Part of a small language model's weights.
Size: 14 layers, width 384, vocabulary 32768.
Architecture: RMSNorm before each block, no biases in attention or MLP.
Each number is 128 + 32 x the weight over the matrix's rms, rounded and kept within 0 to 255. Layers, rows and columns count from 0. Numbers have three digits each.

# layer 10 attention query, 384x384, rms 0.0659, rows 73-217, columns 96-191
148102084088151179023128136181066089154144109174159163109176145130149073154148174171214145079119097152067170151143136173115100110159178152121133184172098078128124140133163178071102194126054185140050152159147230169126136143038119089134109172111098086190093136125112096140136223172103163145
097118208147103115106087035098255076173205121089104147125129194088058199155144085090164164137224181119075120138087050133073159144089146161096048222131150119093143180123075142141083144178052144155102054095207186114088147079125093184122075119093061160164155135166102108198150214123098043092
102178113117102169110198057077162060116099124188154134126111219191162078131150112111207165169092140070122058153102119152138067128160188125137126128111094157142091125169082110030140125084114099085129088104136170120135064106162127113144134069148083093129073121183168156170175088120138175199
153154152089106134120150161147193117159132091175135085155106111103120153087223154185207162154144141118114151218125191165139126138123139195086127104167153068159138115113178191145152106128152155141147118133002158140099093206044174120135127162133104129089119119105118102161159136102107165168
135132155078176094115124138165142130140122123151082113144118118126151130132119122118106169093119126222136089144133120166112118122136117117122115170110119126118128121100156202165120098123125137124122108155070136178111169181031167094144149134154076144109134104088109096141099095145069105110
154121138144154085128146199137129137144124088130150094158109117182146130122146200238175184125136119118121154119140182116154120140077113086119153140099162135102073111119128169200182078139147083094172144140011124113091087169116162138134157164152134102150167101150118108088100088127116169054
175127156089122147103106134133090137104122053113098135128118177126204130136106188053154101135107128193085085153157151019147093080190122100065121090134096140145110079073143062134071104137143128131107083115160187153165182156110155130077166143124165135120119125118115124105130147157143159170
140127105122124142139117114112137115110178126164140120119129140145152153096089120056124131126120070114121134102151112141138140120107140121130104086166103139158118143139138132109153147108112133119160144123175164125146108153123090159105129136168116164122128148123163149159148118121162090161
153135129117112137144126132113086141150111142156142156102114135118106101105124134137139108158131155104114119118109138135145109119136091137127151139136164125095156121146070160090137115096148120118108110096094106132085115106172096097136130147113109156112135138127110058137169159139126137156
099119160117133140082137145129138138127069102146154125100130108173165112132120125097131171134113138131130126107138139113124153138136144106093139107137126106103130144115098133101109145163117145115110159163143090101149108137081154145138161098090136163175182099144107119146113131128137167116
150115136111144067148120158157099133132173141124083136154152132095154144122091179181097105110162139116151144147141109147077133111098120106175149134093106112163121111144177154131137105084170120125142166147122123113123123142095091107116157127151123102091151141142112153111138127116116119097
104122163164115102080146136154162109126173108147108183126112124149080216119095110070094156091131107093112149123065117133167126094149118112140158111131172154131157148145132084143092113090102090079151168147139131136158107122121114188187111163120117164084075097152133168153155126158083113134
128142140137121105095085139142125119146096105084150120137140146111100151119127153148151127104118106120143134147133118120100136128154110110091127160115143115120148122085135113115096109158110097152125088150144161094113147140150147098155143117143132187116118122118141120128107135145117193158
117121118134171119159102124151131132141129101089103108104129144120122088127140140133117091126133146186139112121149109133130119159106118141150127160140110133112113123146098149126116136142124117168107127159093140133143114183144159107136119142109117129174145107123148092094099150130145099141
122115148135103170145097132141120133150145148152118058135121161065119155123165111147143155132140132131142133147139100103121100128103122134120133118176139133134172147127143106130111091086165134138145134129120165120146188182097156116161147118120173129118121123132153151144134146095129105183
132136141162098152107147116122128104115167137144101101170075174107162156107123099122146117143134096151113079159142123100088134154137144167110095153142107121162170134123140103097104105093119127119139093120153116102151133119147085154117136139130152143104119172133153110163203132122127098134
086126087145135091091119116079120107113053117134139182120125096152093112122146104104127128132132115088159119097099161160120169118119115082119135145148159128105097129110113104112089136153093072134126148101163089148154087106202120102128116132128133144124159138145134110130148144155119179090
138159135127128123123082116077121127157179171167161092147098135053143111142109192158117075116184118122114127197131124113087138166030125182082100148080141132118115154128111176146137168133129167169094130103142161145091104172165118129148070092108143163065151104100163162144104159139126159190
152119110127123144124144152137120130102097116126127112096138147123133079131115162121142158109146141151159104098139181130108160129125135132121126109116139135087159125108134166145138151126154146187129097146093147114144098085151157124119102126104151114129146128113129141118152143160125148169
100163153162147183165129104107153131124152125154168102143131141110110183135122121155142096139184147075105158172142101173129110129083119171090127135147138155143145139158164097151167104116100128085182133080129111143127163112140096119118135140115121114069117088143177093137102125160135127106
076131118136126165140167104089084148132124127114134145129135129134103119127151091131104158138113135120058132131118070088083141143156142151110135162113107090133121146097115091115170125115094110173092184111137105139101115124208101131129134148098156149125144139107139094141059171122157115152
148117087104132135145154103175134102136127141128112117148170109111144162108115116121119149147155132127145052139120119067131129098180117111123105125093129154132131109117142097076136114167144121051152079124123143129075149102116106133130117144167146087128094147126111140130160106153097115140
127110126113111114140136117167127141120147137157165155105120121112149167129122147111118132109129148114099103112158116147114119116143105103167137134117143135152133110143145149151134088102153119093144168137104111151170167121102082114150153113157134156135125113131143125110094099121121120112
114152112112146126104174111156204107129120130111087222164135234189115189117110107043068122108114127181096136099110071147038140131183074081102105102089092115109117152123090063164154168172059100125215139141081041065069089075165114172076090082182156140110051193174153132179175147091196086147
123099105140111111106086111102038084084126129174103119116149093094160056161078152201183168153129064082129166146247194164197134147141122195172181133141141134110124118096184167106168074108188168137038093173164195163127186142044083061147178118079114056148167058123105156041112115190058179124
152111150044138084128143195190105164161185094117128173156170076123131119124143171098158113100105111094231160047115162234166137080138102158147155149146103142128095113144126171115137130103164104167149114141121165160087073128120130089182158178183183046129128159104146118087097148114194148193
134120148164201127146132117154142149188079110054059095126122092040139152096111091101188122127128107169170041121159103120132154183150149117125089082177117142136138118091118147133127133140100150141116070115134220133199168105092146127163096125138221196128130089121101137147076056144049145080
175147130083083151123068206152055112121114120078156129102120103150132068156145130132153094132109126111155247135137223192233132140119080200128185079198190128100099143073136217147170077064255167185116195109144146147126144154121117064172199126135036021181177057121134194028129177068171153217
147184110092102143142080126115048138133045100079131163127073150162173117097132171125059113202108125133087150114109072188132163123099088064126124090143215111160146155136156197117174070176192127174164255135105144073125035177233192124130145116127071120125173165147140177181115133096183090172
089125104168130123161135140115178161116152120107110136073091104144179150120136100177095149119117154157127116132131114096165087121147078154138143174093065131100107118101144131145089105142080127056125004148082163135092226109163139124124129147119229182119119135174132095173169071136107140027
118103191168117175154121034151214131145227122161096114136141179090126119148164039089193145110112180163112115139067073049105127137166185173096068203040128128115181114157041073099095153107069130116113082080145205120086183042079130105077083122110050179120117100130135028176190153141087067056
141174150158145100067082091122205084109134120051079142176137138109076152130151147093117080092156135154103069090138092045082124143164124098083059135117194084130119118123101147182106153156044100177107193033198081119133114159137138135108079208066142108109115185125087093152077153144106111098
097116075146161140204148121102178098116132155080099097110080117145173153080100116070033156182098124087077066175146093025116124141120100105115090102112146085117109128161134131108111055114075141085177138122088141068087131148144141105050127073129123167051119147127122127183130114090164037159
106070173131133142117130117183113082140168165147120084114148141130138150148092095094141037136111069136138067144164144083118111127175155130177143131085132127077143092140080140105168058157116117112069077155182085120154149126127160146171092103140096187067126070119096133119092098166053118071
104109143040098103204145212056051164087040101177173156051160084085208065145094216191120193150174072117218161128162147123182133140078063123173187051171066116094106089129166108189110093125175164091098101172057105117208111241145116111138203177079165100128175153143178132073180091141088240172
118124118157101211119089149094157156097164142141085187174094142123103094101158130143147128134149164112152118143044154095093149185071107148120127121036157173119121195129090172073174170119145202199107092163130160106126131078177126139132087072155121071160093156122103081134145129073126084108
138084155116122120127138115040144112149146091132134099133031072037164134154125096081047242112150130133035161133195110124091125095045139157084116133181149070171071117089194153141091105094091186138193163123174189124161139161108082141034139084091145160156154128156133153138158191103101100149
099173191176107226096174077097209088198165149072086089196146247052105108144130059114212151144170195141028171178094057046106141191125197181034000159104133147163128180071117114167169216192082134113109119101254149122110121038164206193060073140092066136177087104096168128253170123164101119110
157143086132100108125109194176129109140144148128084150099093118120148185114131153099100087109156110149109126177124104138082098155106144112135125146077160145158163144145136165194129093138143115124168112090132107128127121171129154113183157092135138123061163167114146211168114098117118103102
114131154142121134128146137117122131089111120143130152108131119152141111124090157079101136140126114158136070098105154158105160103137121110168105141158111168136116136109154110150128083110095070118142139107148125159139075141163087123125146127127146140169118122149138075132107095097154103102
143121117153110159112111113099118108092070114137187114124145143149170097144153165160133109137124164146098159158154112143111121156110119158103116101106091129111104120123089120145125128175129147139126081152090115123112121141145168120116163124102156155147198118128129139148088123125154197131
160132061100140140137109148089133166132092135121101108130131138085167034135119157207160160145137120139153211149135119094155125157118174115129132100156073104098097144157159130099130178164189140156136111175096151131123143142110197151130138131110118101162158074090172105080141132132114165164
136114135148133117096137132143140133143148156159143092127120139112131096124121145150164116124125184134158140142116133146115139135121127145113111153115135144119097143111124122089143163117168110160129133113135117113139122135120105114121129154118105130158096130127148111129140103121114174142
088121172123112108102150117131191085116166097110146163154113123161126182133154102095137109166111125055062144164132092124141121128113115136119131123159086150156141147157207121142121127098102121115136169128131116105159107150135086136090164149139141139109096111155112160170129143099108094122
105113153122126121129104104128161127172147147125119149139155148090103160153112107058119137125140187114134112110114124110114155121111126146141120144145149106123151129107090149088140138101140125133110169084145143123144107111170114135151114110128135162161139059131146140092124101141137090130
109141097106140185165091133103139133120098133090134099155150148100096062162175136153187158106142145138152136130095111108161123139074144152098104135134129157098145142136149089106104195158152127147153110141115152120090092127128167146152119169153112142160149124119149152103102141157148130164
103126129104104154129148106120099119110072138116100145115156148132134084130112078064107132170114129114102133117098150115141154150155123113150090130166113139126107136106128107087131169168148146123102125146178146103122086126136132150096175132089117127161151132119129103146138115093132117127
122089136127135093162084081116161093066137117083137145125112107138136114114113161085102119126136178096139119101092132160133102113075123110178116114126108164144164139172145100141160113109120099096153133086102154127133103174156094148163167107161138135147103114174178130153148122123156097146
123126141083169169180130153078146152151133168140157143128111146088124041123143132205158106147151150122156129161161152125128110124135107131093139112146108144083067118147096186114156115128147138133127119134121126171150105150130156078115121117115160117119140107122143120114105167133111157171
088120132147116143133089168091192106084116145152130098130103123120147140163139117106170105169140147145153084171107162112164107101090122139130135104112125127112151111148117108148159127129125117102134094097116148112125145151162123130177130166121120161120135131124130134141131129106082166126
155103114137118127095136080142159088153199092173147144153096121160108110125129171083095152082134087109103095126102104144105160118119125145133096164170130121178160157149125123117118104083114146122135121145181115095130118158108089162111127120129124185107133130147159087166128130113154104137
084112150114143145144132141096087112117118139093136187116159077114159157123099139106083119097174141096107072151143104119089142123087116133148141130089147094115127115103146109132132139102139147084132163121157143142118126157147109126085142127086130128077165131148111157124078133123141128130
133117112101153136139141072139121112116088140110126143115154112102172092111155087177110144096145155170162089108155110118120148133168129145177122129100137068153156134114098108070086191141151148117122119123111155083118163124152117131101126124110095078145181135178124151113124127134160152141
132110148145099142139170151094215101070194100117145072158090135157161138140133157123151112155135160122053148178104163101128106073109154157077097109067110160128113086137113105174164044125093116075146076121092117130123109126138126192084107126128151139095115127132155098165088096123117070105
097120120154138106117120124121152147158116128114130146118119124155125123106121141136137119101141144115143100154154141119094137122115127121141157146115123086153160126136130144142127076108117129169091172128128135138157127114172112104145141125067140145135129132127134140148115115125149164146
109133107120114129113137125144128130147103144114134129157131140099084123139153112111167121124139140137115120156069153130114132127134124145101098113111127124119078118127116144145132105131121116159143135128113157114142112123112126131098132116119125133125136133160130124125117136111160130129
094118137128149139135132127098133138132125151138084140101108130104109145117103121111096131140126125088121140150135124129110132121113129121140126139120127119135119124166161128138111134146109140110098130133129126109136131111142098136137134139102101149097156119165139118137141109138112124139
153135152141117144150096111124119118142132131153137123139101135138148107125115133134159133130123119130105118107120175130161115128136110128136142131142130135112146111141136179132108104098150165142133113123124130138126148147117164128119124121153105134137143139109118120132137123126123139131
111116113117128138108150116136140133108117126107147122151152127116118109137120161128163139138135128136135110105130125126102135121129130117112124113088128135115107128123139128132153158108112141130125154141120133149126158168116111126141132162135134123154154099139149142130117129122116148118
124127115130098134128115146138090129141126120121142109128108107116147120125118175102119110144106141130148135126131108143134131130109137086123141135172122126127079136157160152111119140147130144109115135118137133117140143110113155110115115124110116111114123149111111121130112133121112144110
097115124104103136107137117120091120129138110149107122131106120105152089128132161094099108130096126134146126126135100174121138140109127070118145133148116130140115150144139143118106163165145162097105163114139122124140148111160147095123119118125108109102139164104117144124123136108130137122
105115161131122158122121137125120114120128142110112101133134152108113128132124172125159153133120122157133134131159119160111134106122136153110137111159137114118104126114126135151143169087130132151132148133143156106113119103134124131124138126125118101114108140155103148114152124140111130140
125113110132125133112128129110181114140156133111119101134119134117099151141150114140156107192151115112122117152132149133142131128130112169132129102135142141149162109131130125123156138114111146127111134094154125135119105166101107147119145120138132108137118114145117135157157126127120131134
103127134116137132141156128118155142147142106147121113185120108119090102133138113137118131153129147126120112125120133136118142148145154125102133131137096155121152136144139131098146138138111132128112143127144112130149104133113152132160127153123112089110122125152146162151111097102128123145
133131141125144141123109123141072127117123141114110126176121163093118113148129165113083132119122100144128134130135159146125133122159160146116141124163096126147101145138164113140143192120107105158108163111160161122121117165147102116116145135132142108124106153108115121117142134149103129122
146141127131148156157130133084153122127133164122101112170131134163115156146133096111135107162181109116116107148099216105162113122105134160147122111150114125121180120091082098127156117140119098111110093139134089133097097159088136146146126140110157123136132124129129100131187105092096121147
140157166126106088125149143135159134150138137110108108108115188129123115113166101119139132125153090129102145173133115125151099127138140175145130120095157130133129113115146124161134092094161123140129114143122138130128161150130121124139153131125131139104128102133144122172162123146136095174
139189192118100132086155090129118108104093097143155109129137113091093058098150098181136126098140141164135146158137037071088136199199120123059076143101162126147112148117110160178104115114092090153115081091173192119108152113168116118153112118125053104117127079168169193222041129153103170135
140107192130126114089110119155150153109185107179128146087133201170147099141127139098136132122139071127163085155125158080127105103125155133162118212164140129152107120119108104086132132160126146115106036130135108130103143130160099150150174107117117139137129177132126121149141177156118110107
148112196129140112084111113138098141131160124111148170142127150131106068111103125175126101104141136114098138143114151089111134136134154131147101170076096170153093116123099181135105152094135136118127095101097078120131108109170139095095121124103121118134108139160135123141117123164068149088
184141198169162136154151107107096119144136113120126091094106173095146070115134143171080103105131087167073164184117101093136120175086182121024115079020140127121111104157186239171133089127121153179095082139122231054140197163127185112071066117091160161097111128132104140189089118116135117120
101172129109126066060100150077092114146134118125130117148079108163067126118054136124165175116148096130156093084107124108159145115102150134110089140090104093110123138112079080108161204105075104117136175062161174114143116136123125117139099092173062139123086115185134056131166143095124128149
122111124112128152106114162143143126114139115150150166106127115138117159132101127126134154152111135113114153095167106159098151125121118098124112106170154121152106126103110175101109073124145104135159140123119090106114114085118142128144092107151118099153166153120084136114112098156102129203
091153150136108156158084135052135148104097121081108171061135108130175145118117123120146134113128134102089145128099145132136154166085179161109152141141138094097092146140123110102117084188071112096151107090113182085132121048149178181144151157120150168078208089111142197145077115119154159171
170155121153124138093165144187145096148058156139137087148164179098106170150092121188126163131124187130172175108127069146116128127134120134072115145060107137135137098144160151165095097124073160152142143169134130135109121126136092099132111130168086132115110141108129067169122120102097101110
012145132123105148095068110081149107155102080127153189125113098179070196128151091095156157105115111114111109160105153105155164082202147121165118167165142100101113166106138042069146156112114121084130218137145104098182091089204125152157093162120153129132106166148108134132154204132110155180
125141102131143180133082116113106144135113108119167098091159101177165167144159147117115145141084134178108137165157148154101125137128144153139165146097127138148126135103126148142110083141148157094133115079101095101144130139146098154126132129139117105147144080118128137136163103144139136155
163110150106133102125128174138171102131166161080134090123139120110114053142105174175126143127097209125132110121115070105139085149086159067102139077133095163157116118135137227125173114156100108154102095123089129105113140175106168125115101053186137129181145165119124112139114145126090167115
099095167147125170147124088132071164125115116104090057159114141101074102128181145110161123094109132163122158169159147116128115125163081134121107159149107127122151135130146154119115140114167109135097139201170130138145145146143156141136139140151125127120082076084158136151141138126150079138
159139113191119092127171174160097139117123143108199112132144144159131128134153167105134121180112152124132101096116098094127165144111123112121109082139156166166161111174139140109159107076174144139110154109133248155155104144093123116103123044107101191071092191112131116105072119155150120123
113112129124124135087119139114093118140119093075125156098112091154126066158156127130202174143152144131125100104112171130141117135095164070131124107154077131112162144124127158119129158167108114137123179119159140126155091145154121106123126105093205125132131146108144182159098158101109146151
157147107145150095099120175140076122132112155168116116095181163125117118128079202101139138100135139088077190119055109073179122179067170116061105106033148149139164110134089188118107133116148130129120057132103255120140096135162126126108153109092136169119161110136169130200056095161115151163
139107155134165146120154157108111135161152093149153146109112136084196054102133219175144101108117064191139110192106147081172115124069162172076143128121175108114092132140145188133189122153081115072112101120099187099125113094140161092086138088078104106152200080131113136186092146115151172162
135143083133133150101131147087103086146127140152124147156147123131141119102097146142111155153111201105108172176124160105105149090141116172137128094159136111119124143128117138163097089140155135125130125098112106129130148111101128118159148145152115086082157149145146177128155093135111163173
087126115109137093139114142093154136128116137112150147140119121084125142128132073090177144146115115116133175106137130078142150139109126136160077165148101110125115162098082119036112133124066140086167164093144131155144093081114109104133154074126176159107144100172120116125109160105135180122
135121152106126102149123109132129106160159130099118119111156094165116160115126065105108142103096124090152120173103145104172101070169093114160116148121103104164138119124079078117119142102168114134143117103106110116122095089067108097138129157158085145112114120138157097078121147121163084112
094121159070113089091116108133126132135171112097144129135167123165105129133098171140141122118162168141143093114152098120121137122108126127154154169146134116133124126169076076108127143089121144139152205075147080135128112182116118130129108107136092128135142165119136135117162131071127124090
153135153135129124135089118136088095110144148124133114115142150136126108139124110132157117118109101148103109118120135144194117158140115156138143128139123135132167128134122126142135126111152130141112143117138148145121144141129152103109130117135125123114108150131111122138129135122109117132
130134107106130146131140132106145145148133116085118153134121122084097135125160137103129124135138150144126125159120100133095136106125138112130123129165130115132090120109086146087145093169109096111141105119118136116144122117105126150128125110124136129121117117163152174132119125121156101129
109119139126128124146133113122141141136127117101141113128122109154141128129122139096097097120129134116134117119121117112097130125146125104136154135150135129131137131141156139122144139142124140109128141133144125145144156148126118109116131142116125129108129136129117131129137116139134133102
148117128146106153146151128134144125129118126125145128127158134121101154121133084140178152162144121159136108123136149112143135144141113178139131106116116105140125130142097110104132103128154121140109123121124126145114141166108122141136151146131124097160140122127125105121137140130134126137
114130115113109121104137124106141128142155117083118136138114112113102141139136130127107101150145113113124101138115098133107133121115138101118126114128096117163127129118146112107150098132126132094116152118150105118133143139135105124119107115110129156111132144140137166120112140116122124111
117117128125132136107165138132152131178135125118110136157134095092111134152127155132154126160153105109136109164114129114121144151116127137146136122124107131133149139120125138130147140126129125106111132124138121128120136137118111121154126156123136127130137170153135130137112155098101126116
127112134133107143151136151125156121135133126141090149125139117143097160163122075156152140141176174083090088150123173138156110123140116173133146121110148124134125118107047096128163124104121089110138111132108106134119106150089118158126151135146129115147140065152145074112136089107133145149
157127127137121093154142150094154108119115153127113144137149152168113156127138077160140141124179110087124117135119175110149108123125112174131129126120131105101168129104080104140139109092116094120148086134117119129098096145102106143129124140146166160113152089157147104130149098113109146148
145163109150144143143131143136162109141148140108129104156124144162111145145146103121131118159159118111104110143129208102130127131120139177123122081112131128148172129098117111140149122111118098114133128136132127130115108136119120143122112133145186136159137093144126115138163141119107116157
103114153139153157173123128107192122129157126159116137120142145097125126154118135140140148137155150153095088148125189124148114088070122173143150109101119130120161127152119098072139061116113134131156116140093132095149141157101144163148141177154149109131114074149138105111177084084142108177
127136131104110107131106124136099124111126152128153108084154124128133122117128145129102129093102092109151147117121083137157126128155137096125137136117122098112147111098126165137117102102134114124120125131164119155115148084169145090128142119110146159090120162135127119135122180123148141109
133119122119088120122115061172109130101115077144142148093122132100133131124135130124149144105121107147141128130151030145099123128170118131109133143078188102111090134135124102160141154119131134131097102129104180125133167124163085142128173095114065170108110139107128140123102193151169084106
146109147133147159109136161144142130075105111088143092107121148111137124114077166133070135106093059140100139120122134125139147137120121047149127100106143136115121108128206129105135113140124160144121136122136160078177127143144122123136158101162113149093084175152133131151158155142137084082
125105082091110114211117105103091120114139111107116156113087086121156119138149102118158134156110112128117146067157116094150130096076135123114167126208146108117102124122158133097147108185105117124128193131157147096159156117107130131143132146136144120131137135090098166106123177135151123166
134165149176154146149208161120145145136148153115093107151136134123094078139133063183194084134130176153084121156108145111134114193127162156121095121101112194150140160108165095129144127141181145086102133117170174125075123110136167148129082135128098105146123099137172147204100083135137133106
093115146157158164167150154144146121095175126138131125162120133136154123145130139140165136125098121226166099165118109143130121112122147141171144156056085137134123127166207094115125057175162142110096106081153141157110110119112129151175118118140115124161132133097166111158094110115111119132
083115104128120113134121116147104099145107125144105126149097079163113111121154118216110088180109093153138104108138170140101198108143149127200133123162197155126083139091101118069116144129106108091100146091120077164097058051120116087128119117161181083186175177157117010118137091144113094121
193161140155111111140143144138129114152046135120168049092141168072134119128138161159086170110119122167077196197123092159159077157131146144042105054125178117119161149129159201134156061194141134155146126220114185108146102128085149138119135112124139174143154101110149138151069088133113117117
134117074151145158149130125149086140165140111092062055107110082148183145137143123144158163118143131163106135129124133112169158156136170109136128114162099133142115138148125124082140138113142122137149114133129151133131146173124148106111124126099138113144160164132126114094114170125144175162
131114142144137147113107108154170121092114151103077094155121128170135121148119143094120133113120113112128116202125142200098119120193147136137141133154139136144130101116121150104117134139102138110102133155140055125133162085128117131137128129082130073174108091126127092133145131130112084151
116114131154163115089126182157164099095122112194121129128129123099126131121114131147131109143109099086140114174139065121114095123127092159110134065104175104085163132149152137164079131075144164126128164165172157141134133095089150132126105107107083107113146124161140087121171093103153141150
094153096091077076141119129167131154152131091130083200132153116176106164139152121096101118136127105073104112091136088125120149147139150124151144163122091133132155162086148063100143176135075134111124159128156116150150103059201128140146096119099145151090129119137106120118135116145137133123
130163142176140202142069084141100148170140129148154093110167098141150140166159136167088130089123111206103124117151154150149109121096132149090138114202135121128141164106194063118148132166127134136134173127143121154089146185155146146138120162171070127153135147081136151112068127138092126157
118122160107100114139184164080120144167146144104085176165110141138099103129098083089091138100138105139125115102146131144118136076173088156140139157160108130125140148140103097117067160105103140120154192122155128132108157111133092117126131114111098096122125167154128045126195134124167063158
098174034099116144098131141108122113174139088124144221132163159190113100110131111091120160136115143105133126134117126120129145124120056102135094098125156110141140143131119124176194186117170124132142083101119142132118093196126106093090152095139155126117100145155184047136147126118114149138
118130139149151145155163133144071111162081125099149142109120145069174085125109194121177094101143151147111193165120136154211104161145128122065115085078084120114146106112159193207126154126142131184103147162103213089151173139125148106124121061077164160119123077091113151162049079109098158135
104103107138102184175137131093136126156086097144140141119133110110188147129110143144164174080133121203068150095105143118181134132104116109122129121126095128080109136126174130162188117158097118093119117151112231091126164130148154152122164115111138134114112161102138195181146121127166167175
150151141128122132175149108135115119127144109110132107163145122102084131118125116150126144109137087160129162117135163114162133153091117119114109163140123112154103127129108141094138156119106143133109104127098156106130126118124108140116121141150120111104129134176142109157110126136118111146
059142162104139093141133153097140118126098161149108133145154118123118126134113172134098091134170117145086133167190113112120161117125141107110120126103144123112087148175116130116106146120118106115128141151139140128128162132140161140147092111153126127094136127177115120145145129108151188123
161157168088175120133156091125142125160097151126107088156114136068096154115153133134082143119143186099129120159162066120100152140158083118105158061099196110112143139119107132146112173096121112162144118119136137112118150159131146145100105123121090140086116114158138114114144078150152132115
181104118101101171119153157124103113116142117147114076072101146161145099113126150143088145123129122140114123189110121129175104139124162122108143108089136192139085124134143139133141106127141120113128099188117112108095120134076130124104131116129152208149129079120142143148121119132101124089
072123146080132112090153120084180116128134128109074209129108140154107121134123123086149134122162178106118133158129130117123099115101091142165125103152123099138138153136091162117129073140119132178114150136127111122144086133108136162146117129124143138122146092125165151169088123127130144097
132125157132118057137126142116127131149148169096147125118157146132100155142163098137134130120149105152122150126124133136066137110158113133128097115126146134117126154125159102150144069146092155154116129144135112084143122120159112123118090130156105168117140113134128191117133142133130142100
117115137150116134118131148118100097148109145120128148163125117120150132146141171138101116166140145116139186136140138129104126151138152132083135133133139145175161143130121121135159092121169101136128121124129171140113107099139148154113172139139129107139123148134157108150088151068181155130
149147084103133156116164096143164140078110117115161105096125124121102113123089125119127133116088121165083102115118159140174128126095159098187109132119125096088144150162130099140106201119123152156134143131150068129114150150140122075112140118105150085100162141134127120114178089127099106136
122149137121126132112127112136147092160164137168131133114129161090084100122131117090145117171135171106132136110114093118115154160175122151127110110138152103111150136116099135126082151148147135140091103102158175150136116159086140118125120152133062167146126075146138194151068147147099122106
101112131124134124132119182146097149094146154134124074129145137072165132133113112115095127123142159162112129138168187120123127120142141148114154113128155100143126139160157110148177162145133140116149161152121091116172117097109136125107175142128173088121131164120104110120118097067158149165
095109136172147148155139195139084139119127132105138081121124185133162154132113117139114131133149097139135150114155155148092118090124106124134147120140115129162097129146147101156174091110148120109164120175104085137174120097142142164141179181161154108160127153130126120126125095118163162115
151119102066074121078109083114181120153130124126110153115134133114095095136131119120129117170075196111106157120147088117110129183161174169134109175106164092096115137154109184125078116146101150143099114113171179153152115123133129069088116089105023142115134116150102120138154178136141116080
096142138143119153140114162127135130149135134087173107166085128099088074143162109153165107145148131124131152115161104077134112127119175149105145124183091186105140127117095114124151161130182141130090135116113100111107111082140131172182150151168095100130093143143147150131126149082101167133
091116115076126145114138151123114118132176133114112143139127141121136117123121164142142071161115201114100159119141130157102125179120106161126121147127115159165099137129114173166132132152121108139140143147118091159159126080118137146145133147169103085105135068130125105171136160113158175107
138137113102099116090109107156122138202138145114162145161192144122092095104149143165102124128128118131096161134113130109103140152154150145132085136062147143130168151117092169133086158125096134155113113113150193151148116099137114086138114100152106144133113112089140061143110157148079076106
136162153153112066087130118102196148159118123112137132177144125101046130133141150130144149125138148111141116179096126098138126166125143157121083127101088129129181154102109140163091148140108105141101121093196100120116148185111145144101054106078061137086152114122119104141154133116122097121
161153118087119139119135124151149141137155131140076149130119158152157116108162121099130157127096106135114116086095096126159142140134102137125161166153105145118142155136177127087119106113174134157132120132149129132136133159161134092103131121145130144142085087117106157151112141139127138193
142146147154159085113138123168113080161160128175092136158103101085119193119136178185126120138173153167111136166174125149111102158114164155084095087150164130134117141117131143173183157126057091106167139126136151145126091111115137103111148114142133113144134157148133073114115117124148113162
153099099158103079123070119143151099109122111155185074086109171153185152114131195128116169111120106156130119143131126138116122088109094157150125185090150097083116147154169135225093117175114102129129069144072185124124159129122143119132183142102066110117166157084114147157128150129126118131
123113103163135153119094093160121106125098144147150111153105131122116114130137098156174125160107108160138104117061111129106134139162118123146094135124172139110114124135118137113133177112160113112123134108121128112125163149096153143127116122117075166127124110123124117130141152083104114133
109116169132131201169075029075112131118140087149093111151125146137166121119192047057117108107025041184098132125166155100128138127147145095137116122175107069124162105122191088072115094142185142201094114089180135072217157117175184126100122153102172131102088216075051090108137150099210113218
150203072095172104111066145059178120104139171163148107150067103160147190141085149116116122094129126135142072082142102129186083160068145072084131120080118101133112171158116105111166120109075106105111112120047144099175110166157110136091105128117034184197105090133140133145132094163116142165
182077161069051177087119118094154125125151126182217125122131138125094097158096144153169069206175217050114135137163114160096182085122136107085100161077189098127111136096076150074137070190197121123188201057086037109080118069142122129109116043128079063202145206172078179127118106224139143215
042114160148053183110142129058130115096084085074064190082131135186122170099122183091139107126073129086160087131159068099109116205112167123125194149110126078143068089116124113092089102181103112105088069082097129132112064086117140200182180148232120153048224157126130187164091116152192188080
113150150089066194051166106161145100191081162063078110140164207091119137136112104252155158182136208081152182100181100145062129143210135183113103220034054157167068074150176185102135117124119153116120153230114099102103150013239105074077117144140098132135137099149133134145135140082098132140
089210243199148133131127151093172109093119146154135096174083141175083157154103116078135191098101134192098142210068233125211117087141162146122142139173167178117160154071202117103122021074126159071155221102127122090141072097209145165105070155136114144092071149163085165139163155137064116176
082157051089158223093111183086020153186090079071149061092093104127157178117173106129214172122037089122137082131167157156124137152189173170167202205089090161157176118074159082145096132104154185095126113053088045116121129192166096122061119119094197057166196131120139133084209129142174105191
177116210138085098139131191147149129132212152140151107106151150177081011154092104129148146150089173176137098095119124110174063153152088124183134209181017145161161125087168169086127108210138090126153092112111153128125124193097157098121101140201087061159127160159130000105245179151147148115
053067115118118212166107111186114183097173119101056031119135147036048079126204148092100102138081121160135149186146151133111070089128101203181108182168102158107203130159165179183037142180194079145132172176188069124191134187171163087076176139153133189108080088118106079123111129090198008211
154154175205110133097219156149138204146138174120192126122175183128114153130107130089153098200102126138136088143035157120111182180171088131192090060161123203168104112174115097107202101098239220161133092139101156148197031141115107109178110072133128191015031250084146043120068131239198128127
146096124134095145061100132153076106100115117068128085121135086102120032118231114092131117151170135139125090084167216180100104138154092029116096087170126176117121130113100104157117103172154093152128165163133095150157112186116124093109180096094195199179094197120106079160116084090165155137